{
  "n_kv_head": 3,
  "lr_head": 0.0175,
  "decay_fraction": 1.0,
  "decay_shape": "linear",
  "seq_len": 512
}
Each number is 128 + 24 x the weight over its row's rms, rounded and kept within 0 to 255. Layers, rows and columns count from 0. The size above them is the row's rms in percent of the matrix's.

# layer 6 MLP down (transposed), 384x96, rms 0.0509, rows 13-48, columns 0-95
size [ 81 128 114  79 108 112  97 129  79  84 124 157  88 119 110 124  98 116 113  72  81 102  78 119  99  76 109  71 129 111  95  90  74  74 115 100]
[[117 147 115 146 146 182 130 103 180 102 130 140 128 145 124 128 124 135 164 152  91 139 162  85 120  85 166 136 114 118 155 136 121 140 171 121 143 118 140 136  95 137 157 150  88 128 133 135 102 167 117 125 131 148 151 112 115 116 112  81 122 102 153 151 100 150 104  98 138 116 125 120 113 128 126 117 101 115  76 141 146 111 124 121 135 146 145 116 128 117  84  82 204 129 116 172]
 [117  74  91 132 135 124 133  94 130 148 130 106 156 129 140 153 143 125 114 124 126 121 111 132 154 157 134 151 135 106 110 133 135  99 108 141 195  99 115 125 157 172 133 150 110 139 114 147 156  74 142 163  77 117 121 137 108 135 110  86 147 102 107 157  91 139 112 181 140 125 135 118  73 118 128 127 162 143 144 130 134 168 137 121 122 131 120 158  80  84 123 118 144 144 169 110]
 [176 119 155  95 144 104 168 148 149 128 133 166 155 139  98  74 105 113 115 130 111 148 120 136 145 116  95 152 121 125 114 164 111 172 121 116 136 169  89 143 144 125 119 139 101  97 160 102  80 161  79 118 139 101 110 103 113 125 129 109 129 151  84  86 113 194 149 133 104 107 149 143 164 125 148 122 128 145 136 131 135 145 121 113 127 143 104 127 109 154  89 145 141 101 128 126]
 [117 131 144 121 110  99 127 170 184 139 121 164  90 122 125 127  78 124 135 118 110 119 110 124 131 131 150 104 119 164 170 107 130 144 141 144 149 159 118 146 173 110 131  80 134 106 129 111 168 118 116 134 119 130 121 125 126 149 156 112 107 111 167 140 140 114 122 115 142  85 151 142  91 131 107 131 130 135 175 149  71 128  89 113 182 111 156 144 134 131  58 130 164 128 103 143]
 [102 110 146 136 143 119 105 142 180 147  95 160 114 115 116 134 120 146 131 124  77 170 122  61 113 152  97 141 144 163 131 105 122 108 131 137 148 117 164 151 103 137 100 155 166 150 121 151 127  99 144 133  98 167 109 136 106 112 119 134 119 124 115 153  97 132  64 129 143  98 154 151 143 127 164 155 159  99 132  80 108 144 152 110 144 126 133 120 153 129  72 154 136 115 132 142]
 [120 154 152 104  77 128 146 129 103 145 124 122  87 110 153 136 129 126  77 149 136 130  72 164 150 100 145 110 116 130 116 134 136 113  89 118 130  93 160 142 177 153 128 111 104 163 143 103 109 123 116 151 142 139 141 140 165 117 133 105 136 109 111 114 161 133 130 116 111 119 115 146 155  99 154 112 149 151 135  91  82 131 125  97 119 147 120 137 128 168 150  81 125 101 201 164]
 [ 97 118 114 135 158 117  93 137 153 125  98 174 104 128 122  73 168 135 141 154 145  94 163 150 145 165  72 142 143 146 147 139 111 108  89 105 143 106 148 150 152 118 139  92 124 110 162 129 123 106 116 134 107 124  74 126 107 119 117 130 129 151 152 129 129 141  72 141 174 114 121 117 148 171 150 161 131 160 106 111 138 143 112 126 149 134 123 101 152 111  86 128  84 151 140 118]
 [139 121  87  81 101  85 155 100 143 152 108 161 146 102 155 121 147 180  91 139 135 102 137 141  95 112 107 127 147 149 107 122 145 102 120 123 156 143 141 139 129 119 126  82  97 134 138  93 140  97 133 126 106 132 175 159 160 123 152 161 104 141 143 111 127 189 113 167 104 160 109 139 140 107 157 117 121 132 116 111 178 121 163 152 139  94 102 138 132 104  92 118 116 141 120 151]
 [147 153 143  97  89 150 104 124 180 119 122 176 136  96 152 112 163 118 109 151 110 125 122 129 133 117  97 144 107 148 125 156 116 110 117 100 150 148 105 141 122 121 132 140 149 130 156 101 129 134 147 127 138 138  91 122 150  99 137 125 119 153 172 114 162 130 123 160 135 138 122 134 134 147 118 103 128 140 129 129  77  73 122 147 116 109 161 168 116 113  43 112 183  81 149 139]
 [115 160  95  88 128  92 141 141 202 132 121 134 123 157 178 114 142 110 131  87 131 149  97 151 126 104 102 110  95 111 144 147 121 107  92  94 150 157 136 143 122 145 139 108 171 167 142 106 126 145 114 124 125 141 143 119 131 111 115 100 156  88 156 121 119 153 130  84 128 116 100 161 138 127 171 159 132 135 153 120  87 117 145 137 169 129 138 114 118 149 102 108 104  85 164 132]
 [128 114 146  98 138 122 121 155 175 116 115 131 128 121 139  78 121 129 141 127  87 109 157 112 111 180 115 116 134 122 123 179 151 102 133 125  89 119 112 154 145 110 126 132  67 141  96 170 125 148 140 131 126 131 136 113 165  86 151 108 139 111 177 169 141 160  72 157 132 120 101 118 124 103 115 148 161 156 110 124 123 176 126 131 134 128 110 143 170 100  85 102 134 121 144 129]
 [128 107 126  90  84 132 121 108  92 107 129 113 111 182 159  93 132 104 162  96 125 150 143 154 110 124  95 135  68 153 110 118 127 137 151 155 113 160 114 118 124 162 165 117 140 131 114 167 112 119  99 119 137 118 126  97 157  97 133 140 151 143 116 123  88 150 118 116 172 120 149 153 152 131 142  97 123 142  99 139 134 133  83 133 132 136 149 112 140 102 200  93 115 142  85 123]
 [171 103 144 135 116 110 124 133 146  96 118 118 144 120 104 129 176 118 104 151 137 127 117 130 156 134 160 140 119 134 150 129 148 114  83 111 137 123 101 155 114 113 135 131 165 114 178 100 124 138 102 114 138 118 115 106 156 153 100 131 147 137 132 114 167 130 124 151 126 126  90 162 134 130 141 148 122 124 142 117 150 137 125 130 122 112 121 113 129 133   0 151 170 115 143 124]
 [130  94 163 129 137 179 134 150 163 129 116 152 162 107 133 111 163 127 134 110 140 120 145 108  96 150 191 136 180 115 132 139 116 119 109 136  96 160 134 105 127 134 113 140 142 144 148 136 127 125 161 114  90 163  95  75 104 144  91 151 112 151 134 159 124 122  78  98 135 151 117 140 106 128 126  77 132 131  74 109 128 128 164 120 104 118 113 146 107 165 159 118 114 113 109  97]
 [177 125 165  91 100  96 145 164 140 122 125 152 119 147 130 145 134 145  76 140 114 134 129 114 136 112  98 149 111 146 151 132 129 192 110 127 140 118 135 126 102  90 107 101 168  94 139 122 146 134  48 121 138 142 104 154 146 120 166 124 132  40 125 111 123 137 122 142 126 139 121 117 153 140 111 167 124 128 158 131 125 123 151 152 128 101 129 114 132 148 101 170 112 126 131 122]
 [122 132 146  75 109 124 113 103 173  69 119 133 139 103 107  83  99 123 170 159 107 162 112 130 115 116 146 138 110 159 138 152 157 116  92 147 127 147 127  93 138 115 117 145 108 120 122 103 131 109 115 133 122 104 116 106 129 136 135 134 120 164 100 131  93 125 186  89 168 102 153 148 123 162 180  96 138 110  95 137 153 162 128 154 131 182 134 105 126 155 139 130  96 122 118 119]
 [110 153 147 123  93 117 129 166 183 125 131 110 122 109 128 160 123 126 155 153 126 142 134  94 121  97 125 141 123 132 132 139 114 137 156 142 172 122 139 147  97  99 141 163 108  98 129 125 105 119 133 110 153 117 144 118  86 119 146 140 159 123 148 137 117 118 151 157 142 143 137 113  96 104 140 120 117 137  96 136  83 142 128 118 131 126 113 124  95 131  23 105 193 186 142 125]
 [160 144 143 148  83 139 121 115 169 124 117  82 105 131 144 149  82 141 114 102 121 117 146 155 102 106 156 109 108 147 157 138 110 158 134 156 153 131 155 152  66  81 133 134 176 114 122  98 112 127  82 148 116 118 112  95 124 155 176 104 122 116 120 167 131 121 139 144 110 152 106 164 112 120 131 140 126  91 127 130 108 128 160 133 128 106 119 110 125 158  82 152 141 125 176 157]
 [163  96 109 106 155 126 133 132  87 116 116 132 136 120 108 116 121 153 151 116 112 126 146 121 162 113 128  54 141 152 136 100  99 202 160 126 119 137 143 144 151 123 129 135 150 131 152 177 123 146 141 131  67  99 146 126 142 132 160  90 165  90 138 132  94 163 137 146 115 118 155 123  98 139 122 111 112  90 138 119 108 130 125 128 150 121 107 127 174  76 120 144 158 137 134 105]
 [125 124 130 136 145 118 116 114 165 139 109 142 123  98  76 122 132 128  90 155 158 124  89 155 146 121 146 138 133 114 147  96 139 132  97 129 115 103 138 160 132  95 112 111 130 140 153  89 124  84 160 134 121 105 178 153 159 164 146 135 168 131 136  98 157 107 114 125 126 116 131 105 142 105 115 125 138 136 140 132 108 162 165 118 152  98 110 140 127 139  21 169 117 128 141 138]
 [129 140 110 148 100 149 130 140 159 124 128 103 141 126 132 131 145 131 122 128  93 120 143 121 160 119 186 140 153 169  99  98 148  99  69 104 107 146  95 117 130 127 111 126 140 129 150 132 153 119 184  88 151 128 129 151 129 130 113 137 130 134 172 106 168 134 140 157 148 137 135 149 139 122 113 135 136 125 106 138 115 101 129  93 140 119 129 135 156 110  12 135 138  96 107 134]
 [107 169 117 133 139 150 135 126 199 133 133 105 138 127 162 158 128 143 158 111 134 117 160  95 159 170 172 123 163 107 144 151 159 119 132 113 117 114  88 143 141 127 124 135  90 161 104 147 125  90 164 141 128 101 132 138  72 141 108 127 106 151 109 150 139 152 161 124 110  95 131 123  88  99 110 140 136 129  61 114 123 154 126  98 136 141 122 120 123 137 118  88 119 102 112  87]
 [160 131 112  81 134 130 133 114 184 101 142  71 130 137 134 117 123 145 118  89 116 135 112 121 121 160  65 129 133 108 149 111 155 161 141 142 130 165 131 130 128 133 145 109 130 115 155 116 121 110 153 106 138 112 134 134 163 153 145 152 149 140 135  82 170 110  97 141 123 147 132  74 121 128 153 125 125 139 137 136 130  98 101 144 112 108  77 147 133 150  66 126 133 167  72 156]
 [164 130 155 128  95 114  94 128 164 120 133 133 109 130  94 118  94 196 127 111 108 128 135 148 129 126 136 144 110 114 124 143 132 160 130  94 133 197 119 133  87 134 152 129 111 165 118 159 150 148  86 125 135 128 134 143 140 109 130 111 140 105 107 125  87 124  96 121 169 151  97  96 129  98 119  88 158 184 121 134 129 124 180 173 152 114 154 121 117 129 105 101  99 114 140 110]
 [ 93 174 115 139 148 171  98 105 191 118 117 122 154 133 146 124 114 134 160 116 147 136 181 107 119 157 133 110 141 121 135 139 124  89 133 156 120 112 136 132  94 144 117 150 125 180 112 153 146 163 147 106 111 116  89 112  88 108  72 132  98 130 162 134 103 172 124 127 156 119 140 164 133  92 115 140 110 130 112 134 113 120 135 121 143 155  88 125 108  97 113 167 141 146  93  96]
 [ 98 173 119 146 153 142 117 125 192 138 117 136 141 111 140 163 153 129 137 159 128 112 177 118 146 166 142 130 152 122 135 134 110 121 146 132 108 145 106  91 109 117 124 136 134 127 141 159 146 112 133 139 102 128 127 133 103 113 107  99 108 127 185 105 141 139 159 125 118  97 135 124 143 113 102 155 118 139 121 114 121 153 109 134 140 166  84 143 125 102  15 137 122  99 110  99]
 [118 156 158 107 130 110 129  98 149 170 115 102 157 129 120 118 177 142 128 138 134 140 141 145 137 106 101 133 146 136  75 134 137  50 140 138 138 149 116  98  98  88 121 147 127 110 135 100 120 197 112 144  91 144 107 102 102 137 119 115  82 148 102 129 139  94 143 145  96 119  77 125 134 155 155 119 126 138 125 129 149 133 157 159 108 124 145 132 176 143 112 170 125 122 105 138]
 [130 119 136 125 137  95 131 140 145 149 170 110 119 139 156 150 130  90 136 131  99 148 120 144 107 145 151 121 169 166 136 130 106 118 134 104 138  70 166 117 141 122 144 121 137 135 135  87 130 158 125 116 101 118 161 159 102 156 126 148 110 111 131 129 154 143 152 117  77 131 125 155 138 151 118  97 135 114 107 134 128 138 136 103  95 131 130 108 146 134   3 143 128 152 126 153]
 [138  70 152  91 132  94 161 201 161 138 137 126 107 152 130 168 133 144 105  94 131 134 134 127 100 150 116 149 151  86 132 129 135 137 139 152 166 125 119 113 122 136 128  87 139  97 119 145 135 125 120 155 138 142 123  98 145 134 116 154 135 120 110 169 112 134 130 143 128 157  90 129  82  93 143  86  88 142 162 134 113 144  94 101  91 126 142 112 182 135  86 125 146 100 130 134]
 [153  93 130 106 126  82  85 153 119 117 113 158 133 140 102 140 163 112  94 188 173 143 112 130 123 141 134 134 120  97 122 113 135 118  91  90 122 138 112 181 119 113 133 159 103  95 143 114 138 147 116 135  87 153 101 143 146 159 128 132 141 139  90 177 121 138 143  92 164 140 150 116 149 159 117 112 133 156 127 136 158 122  95 105  87 171 108  89 155 116  93 130 122 147 139 135]
 [138 112  74 102 124 129 161 160 169 163 139 168 123 117 102 111  82 172 124 143  84 161  99 130 111  79 108 151 142 149 127 133 119 113 135 114 156 118 163 107 131 146 148 142 149 142 108 105 111 104 137 129 106 167 127 158 128 127 157 124 152  89 164 106 143 139  90 126 111 136 128 109 178 112 136  96 136 141 181 105 106 162 134 144  98 102 147 113 139 128  90 150 109 108 128 138]
 [157 106 121 127 123 157 127 134 125 150 140 156 104 136 123 154 148 164 124 138 111 137 149 101 122 141 163 121 128 114 142 116 143 149 146 131 143 155 132 106 118 120 133 104  99  91 149 111 108 165 141  90 139 151 111 126 115 145 118 119 114 103 151 110 165 125  80 190 109 126 100 133 105 142 147 156 120 133 163 122 102 125 102 166 128 123 165 118 128 121  12 142 161  95 126 135]
 [146 130 160 123 122 125 132 122 159 139 144 137 110 162  68 136  78 132 102  85 110 124 106 164 163 125 120 140 138  84 135 109 118 140 177 143 121 108 140 158 123 120 114 112 135 165 129  95 106 108 149 153  99 119 164 136 119 173 149 131 158 147 142 118 145 126 127 126  91 126 150 124 119 104 105  93 153 130 135 151 121 185 161  91 142 110 129 114 129 132  39 118 135 137 143 134]
 [132 139 118 139 141 118 105 132 115 144 119 114 116 159  69 158 151 174 128 147 146 128 153 145 141 116 139  98 114 120 118 129  93 125 146 104 126 113 177 147 141 129 118 112 141 145 149 110 122 158 151  98 130 104  93 124 149 162 132 115 144 148 148  95 141 132 114 127 122 160 127  92 170 134 104 133  89 152 130 155 138 139 160 118 141 114 118 154 133 104  19 124 166  93  93 139]
 [179 144 189 142 114 109 148 143 140 138 124 140 139 132 146 162 125 159 109 121 100 135 108 111 120 123 102 135 155 123  92 141 186 119 140 120  97 143 108 160 149  68 147 135 111 114 179 105 110 126 111 114 111  97  98 138  90 141 142 144 129 109 145  85 144 111 102  77  95 107 156 128 128  89 159 140 115 164 157 116  72 156 154 129 121 126 124 124 124 134 104 151 134 126 134 114]
 [146 109 129 113 152 142 163 139 137 127 141 129 129 140 103 135 200 155 142 123 108 101 166 131 128 114 138 109 133 126  87 146 103 113 141 126 109 135  93 105 152 137 147 145 121  98 152 171 102 155 160 140 143  79 170 119 136  98  89  89 119 116 133 136 137 160 120 123 154 127 136 167 120 173 133 172 124 144 113 108  74 132 108 133 145 163  99 127 136 128  67 127  88 144  96 119]]
# layer 6 MLP up, 384x96, rms 0.082, rows 14-49, columns 0-95
size [121 126  96 111 113 113 115  97 109 114 107  71 120 110 139 106 110 126  48  79  90  89 120  94  91 140  69 103 104 100  72  50  90 113 117  73]
[[139 161 175 127 135 149 124 176 123 132 114 141 123 143 105  94 119 124 133 140 131 158 148  86  95  99 107 119  99 165 114 132 117 130 109 130 121 158 137 109 117 104 131 135 155 116 163 121 124 180 125 105 175 144 119 129 165 149 135 151 128 151 155 125 165  98 145  59 134 152 133 151 149 137 106 132  68  88  99 151 136  79 158 130 106 123 131 121 170 157 120 116 127  98 129 106]
 [140 122 127  65 177 107 117 115 129 125 143 155 136 128 122 145 130 160 128 161 153 126 150 155 127 149 129 165 108  88 110 162 134 146 116  92  94 101 118  73 149 142 122 138  60 120 116 105 124 127 125 156 128 159 115  98 156 150  86 142 137 131  84 115 147 145 120 133 116 117 130 145 187 113  89 161 124 104 120 148 137 150 105 115 158 141 105 152 106 143 119 133  95  85 139 119]
 [ 96 140 136 109 145 106 113 110 127 110 146 112 166 137 166 134 174 145  98 133 192 145 131 133 127 141 105 148 161 148 120 177 114 143 115 108 108 131 120 167 107 111 117 123  82 139 154 162  94 114 137  78 106 104 158 116 174  89  80 167 115 163 128 107 121 102 154 123  91 147 160 137 123 136 103 149 116 112 115 114 181 132 154 107 127 138 105 129 163 126 130 143 121 118 122 129]
 [112 141 134 112 151 142 122 152 147 121 123 135 117 121 152 149 101 160 138 114 118 143 139 100 123 122 119 116 110 173 105 118 122 109 142 149 170 187  73 168  99 162 128 176 154 126 152 188 109 133 129 116 150  99 127 117 119 126 107  97 120 157 133  94 122 146 122 114 115 113 154 109 154 119  77 129 164 107  99 106 124 147 116 135 154 123 165 174 131 105  96  98 148  82  97 114]
 [131 173 146 154 128 129 143 147 126  93 136 169 122 109 140 140  94 116 100 179 150 102 145 113 141  93 158 116 126 116 131 183 143 137 136 112 111  96 126 126 177  98 146 135 106 148 135 123  87 141 166 146 145 124 103  94  99 122 116 129 123 141 117 104 178 102 129 115 127  98 109  99 139 104 116 159 123 119 101  94 113 114 134  65 125 142 151 185 103 167 128 112  95 120 145 115]
 [135 123  87 162 145 128  88 159 138 104 130 131 139 154 103 127  79 115 113 151 120 143 121  89 130  91 142 148 102 151  77 152 130 134 135 107 174 102 104 149 145 143 147 160  96 136 149 131 186 122 151  79 138 103 129 162 112 158  84 147  97 152 150  96 140  91 161 116 118 124 137 130  92 109 136  83 115 111 150 147 136 108 146  99 136 142 127 159 138 157 111 129 131 140 159 114]
 [124 144 143 175 151 159 122 155 138 152 123  89 107 164 136 109  91 105 106 146 114 104 151  96  97 141 211 166 143 117 124 151  93 145 140 143 116 138 113 158 133 111 131 106 157 113 132 102 131 145 139 114 101  77 134 121 134 164 125 115  91 127 106 152 150  96 155  98 100  76 120 131  90 102 116 142 116 142 128 122 158 112 110  89 150 146 136 134 146  93 128 116 116 140 131  89]
 [111 163 141 101 156 137 129 114 140  81 160 115 128 176 141 115 107 127 108 162 180 140 144 142 143 100 160 130 131 101 145 136 134  84 113 112 139 120 130 141  95 136 156 140 139 121 149  91 122 167 179 130 152 108 155 141 107 129  75 136 138 118 124 115 175 141 149  91 147 135 124 102 163 168 105  84 115 143  95 111 143 133 170 109 115 125 158 145 146 114 104 126 102  93  96 148]
 [118 154 201 161 123 149 135 116 134 134 138 147 134 103 124 129 125 147 121 132 179  52 136  77 156 127 175 156 168 116 140 155 126 137 139 111  86 107 106 106 141 109 150 137 139 122 153 129 107 126 130 148  87  82 145 115 119 119 115 140 118 127 141 111 135 118 115 140 117 114 117 119  66  84 103 171 100 117 130 111 139 138 124  81 122 124 147 135 158 163 129 152 148 123 146 127]
 [107 130 154 119 114 169 101 128 154 143 127 160 126 128 141  99 162  92 136 126 131  97 135 145 177 168 137 126 121 111 160 124 169  82 159 144  63  62 126 126 148 137 145 184 107 141 128 120  97 102 144 115 148 128 143 118 157 128 138 104 127  96 177 142 146 157 129 133 117 118  89 153 113 127 130  96 133 135  65 109 119 128 116 134 114 146 109 160 151 120 111 118 117 134 101 126]
 [123 163 154 131 144 118 133 122 144 125 127 130 145 100 129 162 105 142 104 176 135 105 138 119 169 149 160 141 178 102 138 184 124 108 158 133 129 111 129 128 154 116 116 131 118 159 162 138 119 120 174 124 128 141 133 149 116 160 116 105 135 124 135 113 172 143 175 124  90 107 116  92 104 125 101 129 142 128 110 123 155 170 162 111 138 147 140 149 130 132  42 169 112  82 113 113]
 [100 155 117 139 149 150 114 132 176 167 140 130 135 164 113 141 142 125 129  84 133 124 147 115 129  90 161 164 136  85 118 154 114 146 154 134 136 155  79 117 128 110 154 149 109 147 109 174 123 142 166 128 150 121 162 136 157 113 110 129 106  88 180 154 134 129 167  99 105 150 120  83  95 128 121 148 133 172 130 133 117 111 141 100  84  90 131 113 105 116  99 129 106  99 113  96]
 [135 116 149 164 146 160 121 159 156 125 120 147 155 121 140  96 124 135 101  96 144 110 164 139 123 120 174 146 165  94 163 134 112 119 135 144 127 132 165 134 136 126 156 156 120 130 153 117  83 107 168 107  95 163 122 133 119 139  97 131 130 129 148 153 133 119 100 102 125 160 149 140  87 102  93  91 136 121  74 119 169 148 139 120  74 134 154 189 106 101 115 135 109  98 108 133]
 [123 125  93 158 172 137 117 119 146 176 133 135 172 125  69 144 107 108 158  90 148 152 122 138 135 138 123 148 132 124 137 130 106  71 117 118 104 141  99 118 187 158 155 141 108 149 118 162 102 124 177 131  83 103 135 106 128 112 106  90 117 205 105 102 152 138 125 139 129 130 134 147 137 123 112  84 165 147 135 121 126 101 119 109 122 129 125 134 124 123 128 112 107  99 120 157]
 [104 147 130 102 146  91 102 164 157 102 145 178 177 121 124 145 130 141 119 146 117 126 125 157 159 135 151 147 127 139 157 157 146 138 115 102 156 125 114 121 142 128 113 148 108 116 100 115 177  95 146 160 116 146 116 127 149 140 148 116 115 147 117  96 145 171 147  91 117 159 121  75 142 122  96 154 112  89 106 110 149 146 136  88 119 136  91 121 133 141 109 149 116  72 107  66]
 [ 94 138 126  95 112 126 154 192 156 140 143 120 148 131 148 167 130 116 172 144 116 130 132  97 152 106 146 126 113 114 116 161 116 164 135 137 138  91 152 146 154 106 149 154 103 142  96 107 120  80 155 111 134 135 153 132  76 122 157 143 129 102 107 108 142 124 163 140 114 108 130 100  71  78 135 127 140 131  89 149 111 146  74 117 155 130 147 138  92 137  96 154 129 112 156 120]
 [110 129 117 123 125 162  93 117 136 110 133 121 181 157 121 150 111 158 152 116 115 108 203 143 121 117 175 106 108 116 143 198 117 151 175 113  96 113 126 138 150 138 118 120 107 147 103 126 129 135 157 140 117 102 143 130  95 108 157 104 129 149 105 108 135 100 183 139 118  84 126 163 106 108  97  87 156 124 101 139 114 140 116 121 109 137 138 120  90 145 118 152 145 115 160 114]
 [ 95 150 186 136 130 133 141 123 124 122 132  99 116 109 145 159 119 105 104 120 118 157 120 147 142 152 138 162 107 129 151 110 147  93  97 116 127  92 151  83 130 103 118 103 102 117 116 112 123 107 160 107 188 129  91 117 122 129  97 157 100 163 103 154 155 128 147 117 140 165 129 148 172 109 122 122 160 170 125 172 137 101 170 105  96 132 144 142 100 163 119  87  89 133 123 118]
 [112 147 108 158 145 151 108 130 155 116 146 117 135 178 118 152 148 135 135 123 141 158 135 130 153 162 163 174 152 133  87 139 121 114 133 148 155 124  81 146  95 188 142 172 129  95 119 146 130 129 162  91 155 190  73 133  99 126  99 109  85 122 133 119 137 136 123 147 124 145 106 137  94 123  78 130  99  99 118 103 130 110  81 145 143 130 124 127 132 121 110 100 119 118 119 121]
 [ 98 150 149 137 146 111 119 110 147 117 142 128 137 155 136 144 110 136 132 140  99 152 149  94 147  89 172 143 120 159 102 124 116 103 104  84 116 146  88 111 143 139 149 158 115 140 142 135 146  85 172  84 158 146 129 151 127 132 115 120 127 161  93 122 139 163 193 130  99 131 164 101  89 157 135  92  95 145 129 107 122 105 135  94 153 116 145 152 137 127  59 127 129  99 135 125]
 [ 91 154 161 122 153 109 105 132 178 151 125 130 171 137 131 162 117 132 136 146 117 117 155 117 134 131 141 122 143 107 160 152 155 133 129 126 120  97 119 121 145 142 149 135  92 159 105 182 118  95 160 146 142 127 127 141 121 128  85 151 129 168 133 136 156 157 178 112 103 137 137 107 123  93  72 145 156  98  94 113 149 108 128  77 131 137 140 133 100 122  93 118  92  87 113  80]
 [128 144 142 159 120 150 120 145 134 109 115 167 129 149 146 142 126 103 121 166 135 109 132 186 127 123 180 107 142 121 104 119 126 124 143  88  82 116 124 123 119 145 114 152 122  98 115 137 157  81 135 156 190  99 134 122 110 115 131 144 103 153 135 135 125 144 136 124 129 110 155 147  96 123 105 133 158  90 130 114 157 159  94 122 165 113 194 126  55 102 122 116 153 111 157 130]
 [118 136 122 113 141 137 163 121 140 148 148 137 130 142 137 121 105  91 148 125 119 122 125 107 149 139 123 140 129 162 130 137 146  74 112 139 121  58 132 110 134 114 137 112 119 119 123 102 114  62 137 146  84 141 123  94 184 114 126 129 114 170 175 135 147 183 128 131 100 140 118 153 105 122 162 151 149  65 137 128 130 138  93  78 116 148  82 136 113  92 123 129 153 142 110 127]
 [ 82 174 125 153 155 152  71 145 180 141 112 126 135 123 123 135 159 124 143 123 151 119 180 119  96 141 157 146 134 135 147 136 122 123 143 116 156 119 164 117 115 162 123 120 124 167 146 133 124 142 162 139 159 141 127 118 132 108 113 140 124 151 156 164 158 160 129  93 135 102 108 133 109 125  97 119  90 132  86 136 154  99 146 104 120 131 128 173 109 125  75 149 122  97 110  62]
 [ 83 178 146 121 146  79 130 127 126 122 143 118 146 122 126 166 123 118 131 150 125 109 133 119 139 159 110 120 166 148 146 116  90 100 189 104 135 106 150  98 111 161 142 136 127 167 105 142 127  84 137 148 121 150 147 134 168 168 117 110  71 120 148 151 142 151 108 116 115  87 125 139  93 147  89 147 111 120 109 136 166 152 141 119 129 145  85 153 128 113  82 167 131 116 108 109]
 [105 132 157 157 113 117  98 129 149 125  95  87 144 167 129  79 140 128 171 168 170 126 156 172 109 129 132 133 140 157 131 141  63 150 136 148 156 114 134 119 110 125 102 142 101  87 146 126 125 121 126 115 131 173 165 111 137 118 124 131 104 103 118 154 126  84 144 143 118 136 132  94 102 141  86 105 183 157 104 140 178 111 138 123 130 115 126 147 115 130  90 131 116 158 101 125]
 [110 122 105 131 146 136 143 134 136 158 136 150 128 169 124 129 141  98 134 155 114 139 157  75 189 158 102 122 116  96 123 151  92 149 125  91 135 154 116 147 167 117 148 115 108 123  98  99 124 132 131 151 119 106 127 156 124 134 115 145 110 144 125 127 185 134 118 160 153 135 151  88 122 179  75 129  90 112  76 123 107 141 125  79 124 106 135 156 131 112 110 109 113  96 173 141]
 [120 164 104 197 113 127 125  38 125 125 143 109 121 114 128 136 130 141 144 150 118 108 164 107 132 152 155 104 130 162 141 124 114 125 124 128  89 111 146  97 107 143 115 141 150 155 103 167 158 136 103 133 112  85 126 186 138 125 113  87  99 157  92 112 124 113 111 124 133 116 134 108 164 141 110 148 154 104 105 148 134 133 172 154 112 127 125 146 116  84 137 171 142 130 120 115]
 [138 183 119 183 142 132 149 125 148 129 111 123 149 126  99 100 118 119 162 118 117 128 162 140 131  97 140 125 100 153 139 115 133 135 142 159 128 135 130 109 166  91 141 154 127 154 103 170 131 137 126  98 109 114 147  71 115 119  64 132 128 110 163 137 152 129 119  80 135 106 110 181 107 115 131 136 101 163 114 127 117 112 146 149 138 107 160 154 124 164 125 138 145  80  94  78]
 [110 134 135 168 164 164  80 119 119 130 151  80 119 103 133 138 145 127 150 153 167 122 156 105 107 159 140 115 158 115 116  96  95 133 126  96 126 143 107 130 138 147 158 124 110 154 157 159 131 138 143 110 128  99 167 120 104 122 123 150 162 179 110 114 138 158 127 124 127 110 147 137  73 100 111 137 102  97 144 119 170  85 129  71 165 128 128 136 152  79 110 112 125 121  95 133]
 [ 93 145 150 105 106  80  97 116 149  90 106  93 160 126 128 152  99  87 111 127 116  99 151 143 110 148 114 134 141 131 153 148 116 132 128 103 125 112 121 141 156 135 116 167 151 147  94 143 149 117 128 140  93 106 168 130 156 101 124 129 147 163 125 114 127 146 142  59 158 154 165 128 138 138  94  82 137 109 102 129 170  93 149  97 116 152  92 144 148 111 142 124  97 175 110 125]
 [114 136 100 120 129  87 107 148 109 143 129 121  95 114 144 154 167 112 130 154 126 133 118  80 119 179 149 124 141 164 128 155 137 144  64 110 128 127 158 139 129 174 143 128 164 112 114 128 139 155 130 106 172 190  96 151 145 133 132 125  92 100 128 140 137 112 110 152 152 130 156 119 137 157 146 144 125 127 121 143 136 116  98 139 181  94 124 134 158 131  83 183  93 115 117 141]
 [114 125 120 176 165 115 109 114 130 101 155 127 132 148 124 125 136  97 111 134 148 168 142  93 138 129 117 134 121 189  97 152 108 107 120  98 130 141  73 193 150 132 145  97 130 148  99 135 110 136 162  88 109 166 131 165 139 143 141 130 107 138 145 116 157 155 157 124 102 145 121 139 136 144 109  97 140 163 110 148 153 139 119 101 112 119 147 164 105 138  83 134  99  88 106  90]
 [ 77 149  76 138 129 130  97 131 138 133 104 124 125 105  81 110 127  95 171 153 147 126 136 151 112 161 103 112 131 146 125 141  90 140 131  94 177 125 133 102 143 136 121  94 123 122 106 163 125 131 148 129 151 173 111 151 155 139 107 132 145 139 112 156 129 167 139 142 143 111 170  95 158 134 118  84 149 103  88 132 200 101 108 108 144 114 155 157  99 110 138 113 131 123 109 112]
 [ 84 143 185 138 125  99 108 155 135 101 145 160 120 135  94 170  72 158 154 130 125 154 141 133 126 106 162 147 107 125 139 115 116 135 129 151 104 101 143 129 119  87 107 152 131 119 125 150 136 130 135 103  92 179 135 168 107 163 118 170 143 129  87 111 159 136 118  83 129 143 141 136 106 109  96 140 166 135 135 102 158 131 127 142 137 120 103 162 112 141 108 141 150  78 165 152]
 [ 90 132 137 153 132 115 115 142 130  94 147 129 124 178 174 133 158 107 154 162 119 107 134 115 140 122 169 124 131  88 120 156 138 151 114 102 128 122 144 141 122 136 145 150 132 100 134 176 107  89 163 133 150  84 136 115 146 135 125  87 118 139 160 175 156 160 166 109 123 101  77 125 151 143  69 119 132 154 106 127 163 106 105 141 110 101 121 163 121 122  79 145 129 116 105 120]]